python train.py --n_kv_head=4 --norm="layernorm" --norm_place="pre" --positions="learned" --attn_scale=0.177 --bias="all" --init_std_qkv=0.0442 --init_std_o=0.0 --lr_mult_qkv=0.4 --beta1=0.95 --beta2=0.95 --decay_fraction=0.83 --decay_shape="linear" --seq_len=256 --z_loss=0.0001
Each number is 200 + 20 x the weight over its row's rms, rounded and kept within 0 to 999. Layers, rows and columns count from 0. The size before them is the row's rms in percent of the matrix's.

# layer 4 attention output (transposed), 128x128, rms 0.162, rows 103-127, columns 64-127
114,177,193,185,185,161,199,207,205,185,224,191,160,204,219,209,198,169,196,191,199,171,219,197,247,177,176,201,195,190,202,232,214,192,190,184,201,189,196,191,233,218,179,151,237,207,206,211,204,202,223,214,182,202,206,226,199,169,214,188,225,211,246,189,200
100,229,202,206,208,213,188,198,185,192,174,188,189,202,170,234,217,185,215,186,205,222,175,213,214,195,191,202,222,175,217,195,185,179,217,199,188,207,189,178,202,189,210,207,176,187,178,214,205,207,229,192,207,191,147,211,244,155,197,195,214,194,190,176,194
101,223,195,221,185,218,228,206,187,217,210,187,239,218,198,227,204,207,208,177,218,231,180,195,183,207,202,209,242,189,194,195,189,209,191,175,181,200,192,208,184,197,182,190,171,209,206,223,243,179,188,198,220,166,207,189,223,223,223,189,166,202,223,166,201
109,220,200,209,213,200,206,197,185,204,176,204,250,221,178,187,191,222,186,194,183,169,191,194,210,215,184,216,196,204,173,181,192,203,173,182,209,216,251,209,226,226,185,185,224,202,209,170,191,189,176,183,204,193,241,179,202,224,169,190,166,213,196,201,206
108,198,182,209,221,169,229,207,199,210,196,210,187,197,195,221,233,204,187,223,215,208,243,175,231,202,251,194,184,196,195,221,211,202,217,222,218,172,218,187,208,187,183,230,185,207,245,201,216,186,244,210,215,198,169,218,149,190,191,181,183,226,195,243,229
100,203,214,182,204,217,258,209,215,209,213,176,186,193,220,176,219,204,175,194,166,187,217,175,198,173,224,212,171,186,171,189,186,222,214,245,217,208,201,230,201,222,195,179,178,203,181,214,213,228,242,185,195,194,198,238,179,200,217,208,185,221,202,200,188
107,224,183,237,182,199,170,229,220,207,211,196,220,199,210,192,201,166,216,191,210,201,160,222,197,198,153,216,180,215,193,201,224,199,233,193,165,208,222,189,199,234,213,207,208,215,221,232,220,213,202,203,192,190,162,193,197,209,191,204,186,223,190,240,185
110,190,216,227,176,200,201,210,189,218,196,189,202,217,177,185,197,217,199,213,177,167,197,185,220,214,185,204,225,224,213,215,200,186,184,208,200,192,211,225,202,186,199,201,212,203,189,210,180,169,228,234,201,207,211,182,190,211,195,206,221,202,204,199,188
124,241,197,241,181,213,234,218,245,212,205,190,186,198,200,162,166,225,188,214,186,199,194,184,202,183,216,208,232,201,216,185,226,179,183,195,205,201,194,200,199,187,216,235,188,209,215,204,217,199,211,195,209,215,191,194,168,183,204,234,230,203,236,204,195
120,223,209,218,201,182,261,191,211,194,190,222,184,215,218,221,193,204,184,205,219,211,201,214,205,207,235,217,215,180,196,170,148,201,211,225,189,220,185,211,179,233,221,190,219,191,221,194,174,197,208,190,212,246,183,203,160,207,194,159,223,176,194,213,218
097,207,252,204,204,225,212,189,194,197,189,170,209,170,176,187,173,215,193,230,145,178,194,186,225,210,184,182,189,192,189,213,219,225,198,160,185,226,169,203,171,187,183,175,233,204,207,205,169,182,186,157,217,207,167,208,194,203,196,238,187,186,208,184,200
107,189,186,219,232,184,196,169,213,149,182,209,183,204,221,213,215,212,206,180,184,204,175,224,208,201,222,204,202,188,190,216,190,218,198,209,218,196,224,176,210,219,254,168,218,179,218,169,214,203,197,210,209,212,189,211,184,192,228,205,173,203,199,192,217
107,175,192,188,209,176,165,200,186,186,180,232,209,221,189,204,177,227,175,186,214,188,197,191,154,200,234,172,242,195,192,181,207,217,201,191,182,159,191,183,194,225,234,218,204,197,220,178,191,212,198,168,226,180,204,192,192,205,189,190,187,230,203,200,202
107,196,219,238,155,228,178,183,175,231,230,198,203,184,181,174,197,218,189,205,195,208,217,223,204,207,223,171,230,190,187,205,244,188,190,204,178,190,159,191,191,189,194,205,215,178,201,204,178,198,184,184,197,179,200,211,210,197,173,201,178,184,174,259,197
110,192,215,183,205,233,223,209,178,202,181,213,200,204,166,182,185,195,212,201,214,216,194,197,212,207,200,164,195,189,170,210,205,193,200,184,191,217,184,184,198,199,175,167,178,205,221,181,233,201,235,213,207,237,155,194,229,191,209,196,212,239,203,205,217
109,190,232,235,200,169,207,213,174,205,196,236,158,193,199,189,219,178,194,190,199,229,217,176,190,199,225,215,176,198,167,209,201,216,190,166,220,224,235,197,240,227,200,215,209,199,186,216,192,204,187,214,183,241,212,201,221,233,209,210,215,172,162,194,174
113,193,260,197,219,206,203,191,201,153,213,183,219,246,236,218,216,222,135,208,164,229,210,214,213,200,218,208,191,183,232,233,227,185,182,218,217,194,207,207,205,237,223,203,179,211,219,176,206,196,188,222,164,241,182,207,172,197,173,197,204,181,207,212,174
110,215,208,192,211,207,195,198,201,183,195,205,187,162,221,177,201,186,184,208,218,189,177,217,223,234,200,219,212,161,240,183,246,221,213,207,168,180,177,193,204,217,192,234,195,214,196,172,185,203,211,209,206,199,175,218,212,174,176,188,179,251,192,187,191
118,209,187,192,205,192,174,202,190,172,209,204,204,177,241,186,240,243,210,218,180,179,208,216,191,187,166,194,217,183,142,184,220,213,226,180,170,204,183,228,196,202,206,214,197,226,172,182,219,191,180,170,207,208,190,210,204,243,198,209,216,189,196,174,183
097,184,229,173,197,205,204,193,192,207,221,238,193,171,166,206,186,168,213,215,209,159,180,204,202,168,198,219,210,203,204,175,203,184,206,229,197,211,251,219,213,219,212,169,221,199,201,206,236,177,184,194,178,199,225,186,201,185,223,200,202,229,171,203,170
107,211,191,180,171,223,205,214,207,217,201,206,217,208,216,208,167,231,208,182,205,195,239,200,207,223,236,178,208,169,225,210,202,215,208,210,238,193,166,202,188,185,187,202,190,201,240,199,238,224,155,163,184,141,226,205,183,173,207,205,211,205,188,191,227
104,254,210,206,219,200,200,208,189,206,189,210,186,172,210,210,187,218,197,214,196,212,179,191,162,179,180,189,185,220,197,216,217,211,201,202,204,190,206,215,178,220,179,184,207,226,156,243,190,239,218,197,190,183,191,213,177,196,222,237,207,225,196,162,204
111,154,208,206,214,208,216,204,190,251,201,175,191,184,201,205,212,204,205,178,239,207,180,177,190,201,226,164,179,194,221,216,192,179,201,223,192,172,241,206,213,220,182,200,236,204,199,227,188,245,191,174,213,171,242,213,231,239,208,209,220,190,217,166,188
112,202,220,215,202,201,221,192,242,177,213,180,181,191,176,197,207,198,165,196,196,192,163,190,171,194,200,197,222,205,175,204,221,201,203,183,192,186,198,233,163,236,160,183,191,175,196,199,187,241,216,211,189,191,205,181,157,178,208,201,202,176,198,224,210
110,188,197,195,184,182,192,175,180,204,199,194,199,214,206,180,234,202,167,206,199,192,198,216,188,202,155,179,207,171,206,207,193,250,211,186,164,171,206,204,191,205,193,209,207,198,221,212,218,211,216,203,204,242,173,170,212,191,210,193,198,168,216,235,214
# layer 4 attention value, 128x128, rms 0.074, rows 104-127, columns 64-127
096,189,200,215,198,196,194,214,196,243,188,210,201,196,214,203,218,201,168,205,202,162,224,193,210,170,181,184,225,183,184,198,217,223,188,209,185,217,187,198,203,195,184,208,190,236,187,174,220,196,201,209,197,180,190,170,185,200,184,232,240,206,176,186,193
103,213,203,180,196,206,197,240,211,195,197,201,217,229,187,185,188,196,193,215,207,181,243,230,207,180,199,184,192,185,181,191,176,187,259,185,203,220,187,209,199,163,229,242,227,194,204,204,201,197,205,204,180,212,189,193,167,236,216,194,214,167,186,206,184
099,186,180,198,213,175,212,187,177,210,171,205,161,198,220,216,173,211,173,219,208,199,185,218,243,214,239,212,215,180,189,265,146,215,203,201,217,211,187,196,179,187,201,184,217,208,189,232,198,193,192,201,199,230,210,165,211,203,238,208,174,179,192,199,207
101,171,214,192,194,192,181,199,198,164,198,219,219,177,206,185,213,194,195,165,197,185,194,230,192,146,202,187,184,173,217,212,179,183,198,220,202,191,188,237,188,188,232,151,229,214,178,220,216,220,178,221,197,218,209,195,239,218,188,210,209,232,196,193,172
092,194,221,190,234,202,205,181,200,231,181,204,177,179,205,203,193,210,219,215,189,215,225,206,179,212,183,164,178,227,198,229,228,177,245,183,212,209,189,189,182,207,165,177,190,209,191,227,190,180,174,197,200,200,215,209,208,218,209,209,194,209,154,207,198
105,221,198,179,219,203,214,193,184,167,185,220,188,197,190,210,190,158,222,211,187,169,225,215,211,222,222,208,219,216,202,185,219,172,206,212,232,164,198,194,196,205,176,192,247,224,213,185,171,206,197,202,204,186,206,219,203,146,210,185,217,160,197,162,204
113,199,172,194,184,185,211,212,187,217,181,193,199,195,167,216,190,179,220,184,193,173,193,211,179,186,216,236,191,167,220,220,166,203,204,189,240,204,229,239,190,201,181,171,195,198,190,198,199,216,193,176,191,247,208,203,188,198,210,204,210,182,179,200,184
111,202,170,202,216,183,175,255,199,199,218,182,195,218,218,183,244,176,195,215,186,225,195,180,225,228,190,179,205,188,178,191,205,179,222,188,233,196,201,224,198,247,198,163,214,202,195,211,152,196,211,205,171,197,183,198,184,175,228,198,187,205,201,180,193
108,189,221,170,206,185,166,215,172,203,221,198,238,213,152,223,180,181,198,206,202,191,213,200,215,211,177,189,220,202,186,214,203,176,201,183,186,209,189,227,191,173,187,182,180,172,184,217,228,183,209,206,187,187,179,201,216,208,217,238,177,229,228,210,181
094,221,189,202,210,172,214,225,235,217,200,209,174,194,212,225,182,228,193,207,212,220,227,170,186,186,197,211,192,223,163,195,198,182,182,218,172,216,196,212,244,230,205,225,217,186,184,201,175,187,180,240,219,228,198,196,178,204,211,220,206,223,175,199,181
108,185,225,160,166,233,205,186,218,203,209,161,237,215,185,190,213,187,189,213,195,166,197,201,194,198,209,204,213,190,223,198,234,184,222,193,166,180,206,195,165,172,211,211,205,189,196,194,200,220,188,184,220,181,181,144,241,217,179,229,216,202,214,229,196
098,227,204,176,174,192,200,216,239,191,195,145,220,212,245,226,210,220,255,216,221,191,197,202,245,211,202,205,200,152,195,225,204,186,201,184,188,203,209,208,188,195,208,185,219,169,189,168,200,210,185,207,188,197,170,204,196,205,198,200,210,217,151,206,201
099,229,205,182,206,189,217,206,190,198,214,222,208,229,198,203,198,213,199,159,199,208,205,183,203,232,191,228,172,209,188,209,194,177,172,196,187,191,210,195,187,226,187,230,158,179,202,179,197,200,237,215,197,202,159,197,191,213,177,174,192,197,200,173,221
108,201,202,191,159,184,175,188,209,205,206,184,171,187,220,229,212,208,189,177,205,189,182,184,187,225,197,218,190,208,200,219,222,192,195,177,167,190,213,213,207,192,211,219,206,232,190,231,193,183,211,178,190,182,203,194,197,213,199,224,169,196,191,186,195
107,260,178,185,188,213,209,181,196,218,204,174,188,207,160,199,207,203,196,189,186,212,200,157,189,185,191,257,194,189,195,241,190,189,197,201,207,181,242,189,186,199,225,162,209,171,199,194,174,200,184,186,227,196,223,199,185,155,180,183,172,191,181,193,193
106,208,160,214,250,207,203,190,194,213,192,233,219,175,229,246,180,203,198,169,187,175,178,134,190,170,206,174,194,208,225,198,204,189,206,206,220,195,195,166,198,207,192,187,206,194,210,211,197,202,198,229,244,165,170,192,185,195,204,195,207,198,185,207,194
106,164,211,182,230,200,195,192,210,205,222,196,185,192,209,211,180,200,186,203,183,197,218,228,207,225,198,216,211,187,221,197,222,203,199,195,222,230,164,197,184,177,216,206,188,154,213,180,228,160,184,210,231,177,183,229,211,207,215,196,217,227,195,203,176
102,188,158,207,188,221,235,203,198,182,168,210,167,219,189,190,186,204,230,203,221,206,206,161,207,197,195,177,211,207,214,169,171,180,203,210,216,213,174,203,192,166,171,185,201,156,212,198,209,160,208,208,193,190,210,203,195,217,164,198,147,216,166,218,182
093,207,184,190,195,214,189,177,212,240,180,212,211,202,234,212,178,204,211,159,223,230,226,213,214,193,207,186,200,175,184,180,190,202,201,217,209,158,204,210,174,205,206,231,221,219,206,203,211,202,183,193,170,217,200,198,197,187,253,201,184,223,236,180,177
102,205,182,191,192,182,211,244,184,200,217,221,181,210,194,191,212,231,193,158,214,182,200,213,196,217,168,209,214,218,209,198,182,204,248,150,157,230,211,181,197,226,184,211,202,220,188,203,210,189,211,176,224,226,241,189,203,176,179,203,213,178,229,201,163
097,183,195,208,198,222,210,245,234,230,207,230,188,209,200,174,152,194,228,204,219,201,254,204,206,230,168,193,193,193,232,222,178,195,224,220,199,200,216,211,162,207,200,168,196,207,195,207,183,160,213,170,190,168,222,193,209,188,195,203,180,192,179,204,235
104,235,202,202,173,199,206,208,186,184,189,209,198,209,177,197,212,203,198,193,222,195,243,176,209,189,180,223,197,215,208,217,213,245,186,205,218,182,153,192,190,217,208,213,168,175,206,160,208,194,200,175,197,247,224,192,229,206,217,204,178,200,201,212,169
101,181,185,180,220,180,219,211,206,193,223,198,179,129,191,210,238,200,209,188,174,171,199,196,243,208,176,179,194,236,179,204,189,203,223,230,218,185,199,192,193,192,214,204,177,209,174,217,210,183,201,243,221,173,190,177,207,221,218,197,209,194,186,177,188
106,192,205,175,193,208,234,207,156,208,222,185,243,184,195,235,189,170,215,171,205,200,172,171,190,151,193,156,242,190,226,210,195,183,217,211,199,183,201,186,218,174,209,204,212,202,177,215,210,241,194,204,200,230,167,234,216,170,200,210,197,205,199,177,208
# layer 4 MLP up, 512x128, rms 0.176, rows 0, columns 64-127
106,181,205,195,189,224,207,223,156,175,190,216,194,225,191,199,197,207,200,228,204,215,170,204,201,217,210,215,227,222,182,209,227,154,218,202,218,219,199,217,223,179,185,198,174,177,220,192,219,244,205,206,243,184,187,213,215,162,175,178,181,199,213,166,188
# layer 4 MLP down (transposed), 512x128, rms 0.176, rows 0, columns 64-127
103,199,194,202,199,188,222,210,236,195,214,186,184,203,207,186,193,213,197,169,192,183,191,239,182,199,220,189,195,184,193,179,206,153,208,202,237,227,227,205,190,160,220,221,222,231,195,211,206,173,242,205,215,232,219,206,192,178,203,189,145,225,200,196,242